Weights of a small transformer language model.
Size: 16 layers, width 96, MLP 192 SwiGLU, vocabulary 628, 1.35M parameters.
Architecture: RMSNorm before each block, tied embeddings.
Each number is 500 + 25 x the weight over its row's rms, rounded and kept within 0 to 999. Layers, rows and columns count from 0. Numbers have three digits each. The size before them is the row's rms in percent of the matrix's.

# up: layer 5 MLP up, 192x96, rms 0.208, rows 153-191, columns 0-47
# down: layer 5 MLP down (transposed), 192x96, rms 0.204, rows 153-191, columns 0-47
# gate: layer 5 MLP gate, 192x96, rms 0.212, rows 154-191, columns 0-47
up153 097:540461501489468502502505483483515519507511514504481523482543540481512505448507501482485495501508512474473477486503553571506530523522506513518511
down153 095:498553541501502490479513485504455487522510469493480496506499532475479566499521452486493512505465489509487508476486480476456466494490473514462475
gate154 097:503530514513465513513444483510507493502519502473514518496526539475524536482508498441488438486530480490493492505434474496476555515500479502487498
up154 106:540532477518491483502516506494433504512450455515452532490484527480479524436479479491496534494524499517494527491569468507500516508516530506504510
down154 105:468445522479495532512478529511491505498524482497468481496500522512462545508526501508526494521443537492548478478462489533470523526485503452564471
gate155 100:514461451516533529524451503471527516459502503523518544472490465511457537460517483498539515536493499496488482460500528506487477532498524473490517
up155 102:482498474535509494483487493473496535492498524515464511474558518508508535487462479504512494499433567493493552497499480511439448490464491489489525
down155 104:468504495476503512467508504517486502492500483513490507517531500476488513449525486494539506547503523508514491502456447482518492520499476499541466
gate156 117:540500481463465478493486498483469517489463466511517515513511503488523487505499497476475503509521526482466480523466513542517502479496539495556505
up156 113:479491500492561498492456509499534551490510527478503502545473504567507545492486516480526494540483491463498506458499506508448485519517515511538515
down156 111:494473476483491511525550533495468523455560491532516510508458487488491552520469475508500492494476453503520507529498507514470520505478541487526504
gate157 103:505560541453509505477506505506474486506521471474511506514488499462457485500504522444514499470507529519483454494462503474472508524465509504469516
up157 104:472495505498531499527477530476543521499497503453521483467444458470492468488472511478492460512465511468516481535470491540462487516524443518485530
down157 103:493468530548492531529505462517494492505465528499460514524519538512512470461511491504500513501500470469498465476479487488500469497545530494534496
gate158 099:436465530465516485514475503502520477501477520509490498510439476472490499501451550477475462484532502513523476493467470521528521501505533520512530
up158 102:491462508541480478500474483498490494516551479517526442511486460486491477498510492493506464496477499444558513537534507509528519492487485495509524
down158 102:509507488466485516468525496491528525511512445493492510505499536495483471545491468519461504465508507486506506506466498540495502531509434493489523
gate159 100:506481508532465497403505486497500500506536493522491487488517499494520502494490509510522529490450527501478457487505498518551476499489577477536514
up159 098:523518504489474495515481550425492463517502479520479454500543495547463445501508501500529481520511527504507458509509489475477471489491494523485538
down159 097:495501464548460505526505489475482482515503499513501498530517518515508520497519437484494543491530454456503496543549495517483459480504488514439470
gate160 104:496493513472499457508471521466481543496529473528507551524523477508493539484533498504500488441478474536478474511472509508479510481506495469540489
up160 105:522522526494483455490521501508463481496482490563516511524505500481477486520497490519486527471500497473541468516514494502515475513479512460515486
down160 108:448478486472511532497446521531516520454509470485491541502521499496485484529534451511483516517509508491521476507486509505468483487498440494540533
gate161 102:484517510499529483512531471487494512511498495493504514541495524510473483496510517518471517502543440510509513503493501541507505493449492477460490
up161 101:487482501463532512552468493481501487447461493495476497519507479460493512532486516512506490500493511505449475499504441511475533549482525478484559
down161 102:502526470509480482522449510486531521464513525478497519511478519529486516476504420502473537518502512471500545486527476498508477499499505468539486
gate162 099:503485529530498512484474526517476469508496473543493509534462487476499512458527520467489496512516475527478489523495460470484506488457492491489512
up162 096:486509494463520557516491532501516484509511484485482474511533533500497491522465466554504532525507479474511488466490517531500485514531499492490446
down162 097:532475503476462526481547476483527489536494507447541521478517526529473483472501535506491508499456469500515492482482499503484491470484541482535533
gate163 095:529487531530501507461502491518514506485537476473534448512478481510541525470509516473487511533530517441506506457493522510512531438475493487523543
up163 096:518472526478527476505482461518515477540503516460486501502497461483513518506461506538512506511521519520457496517536513496538505484532553500489513
down163 096:533462476486477504497495506485485511490476480475486543539482501571530461461530417475512507523501469505477514494483516514476527523475492499513499
gate164 102:490521477529450546487548474511505508512535510489496540521465524540542459500525493469498501510505495437496521471481515532528471492515500526501521
up164 107:504475515519490506464489494499546512517496480504513503484485495487501475489531518495433493470503511527505516508497541506497488538532506541507485
down164 105:472499491532528513525513496499526485473514486518504458513513548461517482526507509486551521499466493531527464500500499520504559524481479480480485
gate165 079:538504525517495519484470478521468451510503508470474516512511546476473460535489539484531539506464537501512475484510478500488485490494511487509475
up165 076:508498466467500465532534538474494509523482495511529497518494488516487491515497458522501514451449463482498577506510512514515490500490485501501519
down165 092:514512504506508490494536541468494474474511497509552480487481502496499532491492493504470485523494491476391464484474485453512490519497474492550575
gate166 105:483530517546484509482481488488549511527515507525492512497498486472499531528558515486520508482489513510482473508475497475524502525519486517502521
up166 102:522546486471534539476530506512501519511553506477468483475522486495508459497500469515503522486556481482538532488518541474496523532467476492452498
down166 103:486550484506466468512475476545505481527473484481528466496511531533516502492466455494496514505531487519500554453513480519468482503472476487459448
gate167 094:484541511515480497472492488507479506511511483486488530482514498481448462515535511492508477452512448496518466534503486512489478503508460511514477
up167 095:514507439498507485495534523476489532486469487517458497489489511485484440465451505512508542490488492498488527463469481485482464472477531487475511
down167 096:497458503529478469534485487506525520503475509528519513489488557478540509518479549484528491509544476507522433494521494510536543510488514515519477
gate168 102:520495521547489508464441499515507519522529503533494488487504494504499495488496507517471523525502481495479493480489537531481503526519483450507482
up168 099:501483466515492501472547520464465487465483517495520479499478523461506530515525515511484543501499552490488473465492467538519520473477502518558506
down168 098:494497468530488447512441503507440524490494492522502506507538483464483514508492504515506504556529516455491466509464498537520519482463529480490505
gate169 105:483479509471477452483460499503469461491462472516501499533494529481524526527468549513491499509466510478470489517484507512515469519475528459561540
up169 097:485476523511473472485491530525506515459543507543536461517466540449466519522508484520528476476501480449464510511490487551486462522491540504507526
down169 101:479449492453483478514494524539486502516517488516483506512517537508511484506487483483485492472505510504569514470453543495514497524496504506508483
gate170 091:516512472500489480531461489475503498504484493507494472489500541501471506498484511512459511517492511473485513534462447545509557468500497536511517
up170 091:473507507481520498522510514459471522441505475520486525513496546496508522477490479487491517569490501504470475503468467524489558498514534478486540
down170 091:479505498494480538519496485513537564536488505470537476513524467495453489506483530513499505478514508501526519557528474547509510501501499517537461
gate171 095:494498492533508502432438490487501475500549455532494446510489492510542517476491518487497470488478521519504484490491496516514542472502513514531478
up171 095:541494488517503459535493515544536514520520517527499493515525534503513503510494496534492513519532478503536487479509523527466490522494535522558540
down171 101:466498472459460492491537450483519490480521468536451549471519528494528484530470498469510460519464501504511515507521453492551502502454494487500443
gate172 093:440501470508473505468507493500481506522473523521497503484499485541501449525477501503472496506492495487464517510481504473507516436513468479498485
up172 094:479520494524513487501472460492533465489516478450512474578511491490497522567523461486509500477492494490542495522525467527507470510477514431481503
down172 096:505447503508475534499425476452508485525470492517466518482497446508445518460498492519511522478507512535475490510475525493483444491478490516513514
gate173 099:494496505519473496454507459475470479503515487503468479493522488523549469538492504505507483444468455538515501507495514483470428459529524523517520
up173 103:485501483484515501491517508511524505474495521486437502495528486469519502528524497463519477522503473520483471475509530516514512565548488468517480
down173 101:526524515535499490490461541526472489531498465470542469481540496463499536482475476503569483502524488484474469507524510514505510515529476481498496
gate174 103:495496519493503501472527526457487507536500488486547509494464480497513489523530546493444498529477505503448504507493536503489525509522498501532501
up174 100:493551507497525461520491496478502519481520534494486501484485503522479498532479516511524495457478498532478443515506478493502499517536469485506538
down174 102:470494517505482507464480513472518522479487460496496499484466500479502511505494571533498478498498476523514519506503496508485508516547481508520531
gate175 100:484530490517518487526409502463524508512496505485530548479482504482410447499488503489484490483484488472480476503470497493491510528495494521497545
up175 101:450460502574482527477501482525507517514470489478493483483514505540520505529510537482468454473498507498515479545534557461483480493485464497522491
down175 103:479502478499448479477467488502495484512512487478472528462535419502507488497530488499466547498489503494510516538498534474511469489474514517487482
gate176 101:477471490490512525499524511450524490474518478526460527514491525480480485495524521494440494515487492535459477502495472526504517515517493518518550
up176 097:474488498461532497511484491470477506458520481488528455505512473536555482550485483500496500508507479511495554476480519502530487444509510481519547
down176 096:534481505470477523493465475504455506480518473516518516486518465475500470554493546510457510529528507517477497484528515508551517530529523525525490
gate177 103:471560475524502543444509510467471513469522502525544481460515493466457497487512517507467502476506501496467512509509513512529524492479516474469537
up177 100:475500472537484513507526514485546529509485490508462498484541480527472477492499496530495494462493472490495465536470488450485525472508494524471487
down177 100:518506485525486477526497497467501505529467516493438527489461518487486457479519456509528493523528492446519491471483519451462477467500479510480516
gate178 097:511496521501510504487464515452528486540529497512479533553518507463521517489512500482508508480494491497512417470491468500482519538497510502491506
up178 099:490481504537532467477487535520522485496523523523491471504434454520495493522535466525481503512566491466522515499526505480502512483491484496487532
down178 098:453470488527486526521511495529484528488462505505513487498481505523454446494491422543508527527536497509510525508502497482535539497487495455483501
gate179 098:507492513471444502510516487521486508484521507526503507565538496488476476491512511524481481458475439511493517536507508544480520472526531471503531
up179 102:497490543507508514509522556465482475504517493485522514495480523531483545484496501506493516481480462475497503489499468529529505537479475463487477
down179 102:449503503461527497490518508495466536479475533503503560502452537464494459527499501519497491466483516484471553492533527482473478495521547513554510
gate180 101:488520499541515564527512541498484486477449496516471490511469479448441460491509530497490492520489480455466497498468522493487518485529528523495499
up180 096:495472546495527505496511533492520492552470537514529544499454471534500487486481517486499498490483485537492509521482496512484488515508512475451508
down180 097:496471482519475471482505503470513528487499489504502466438485519539493496514516520513535488463517499491535468488498463509510522499517490492479519
gate181 100:512495484534511491476474479481485472531497504486496499462542508485499512466530535506517515482460538494518534470521487492523472485491493442518549
up181 094:497534511510492516539528498477468517489475519481473514464503473493500500523463510491486438504516511526506478574482453548486476491494509472484520
down181 098:532484516491458480480520481497503496502537489497512490481478473505490512495503494454495524540516489495524484470535493474498503543494458487510508
gate182 102:503458471508520491504501460506505465484516478536449497503509502483516496462493529517495486497520526501533509535463508533529484499494503517514519
up182 099:510514498507494484460463523469557505544519451508517451482496522507565527514485474492505483487515518473498512491550503514485457481467467512513468
down182 098:481539549504472556550444521489478485471500480477518553482530469501457491483508535499536506477472503559486535509477508501527511566526512496491486
gate183 097:489523520537529464496490477497519508470497513539525523448485482524447499487489526498487505531474467460522502533487474535468488560461489504513538
up183 101:477490528534509471478489573492510512494548487472529523465443466529506502484485548503464488480529506467498493506495507521506518525519485481539472
down183 100:505488469472511464467476467533458488494491520486533486505503450515503511479493487570479514548465521475521524522483502492520480514537504491495524
gate184 106:505517492508484471518500499563481506505491488528500492538531468527487485507493492504505497476532491479509488532448511500520505483467513507492530
up184 107:482518523489470468474462518472507545498534510507474460528492514513523532533515484544529489472521529496512523465547557551519552476499516529483479
down184 105:524532485534508481491519502507526492509525477520507523540480498499485445508452485547531519504548527535480473538486478511466500515529529473508527
gate185 092:477514526526525523434503491532477513508536480541521537512546514460517549498485517477532515549450477505483497484515523462494535561471477522477498
up185 102:496533524501472459497459559476504524492470499485544469512488492499473517499502469545528462489458495499483531495470470526537530493484477514510503
down185 098:521487513495482515513432470465463479502507523453471500517483453518482508496480502516470498516537524527481530522515495499499477463516478522527469
gate186 101:506517499476464520454476498480531539444526479525518513512516511560501514501509502497470522506485495520466450515486488517515511469524491513499517
up186 098:489439538457487504498498522508474495483526454467548496509499520456482486514447512516476463468457482477473504548473446527479534473493481473448519
down186 098:548513521456543514503498480547466524510474485518494508506533482502490455533514501504487501481498529503521464526475506511515467553466456502456506
gate187 097:505512533497531518460539500496465517517554510498527491505524521511507482510517487517495515470428510498469505489497495470486470504461490487480501
up187 096:532498495530478461478480531542486462545500501483481505569501528526501518488489475491491505479516498476486507476519538498502495475488525532485493
down187 099:497508495476478516531502594498482535509492491473520501483500504521524497504479525517539454436487484506461523474454498506459508487467492516492503
gate188 105:496515502494491456487455491496491490498491486517510465523490480500472469475557491556524500493521475466509513513482472501515476473529491514528462
up188 105:474474480481486495516505531540482519497479508515464547523495497516479550519537495497501495500484476460527508504479491522544510485491487485573515
down188 104:503467508530495494487464496462480488471496498486533490500459486509502496466494447510515493499502502520461487561539542477506514495463523513453482
gate189 103:504497499506462512515500432494502531535491520489521533497545484521514543463502524495510515452497497477531517510525534516527473506517533434520535
up189 104:547554472486502529544476494507472544488495492516510513511520518495499494510530519510543514502520502512503443548473516492507492504547522509519485
down189 102:518509484506492515526481434531507514528507455560541492522473488482483455480510517497518540505524453489502481477521490528527463489476477501530460
gate190 098:488542502469472462513498482506471492480461516525471480519512514493506511479509511479493506523498490495485526508474436491485518464500526522475530
up190 103:455525540470526489531476556513485478483488506512467524533502495528480492538528510489487499508501483496544478455491513483475521550506537540530520
down190 100:489474487524457495491512502454542470496546497487487487523474529544510501468502491522483501551443468500515511506506528511506461479448508463492491
gate191 104:495465521482543478494487472486481484486484530504509508487483500496475493508477513453501458455481485452515480488471478541504476515497473477477560
up191 097:508494473463502483461504537478477541479504490525472488524537517517500484456485503467512442458513475518505493522482484522559492506428504499477500
down191 096:519475517514498471492467535515507493488529493491503511507541486470491490526473500538523533449505522508546507475505500564485448501543496527520462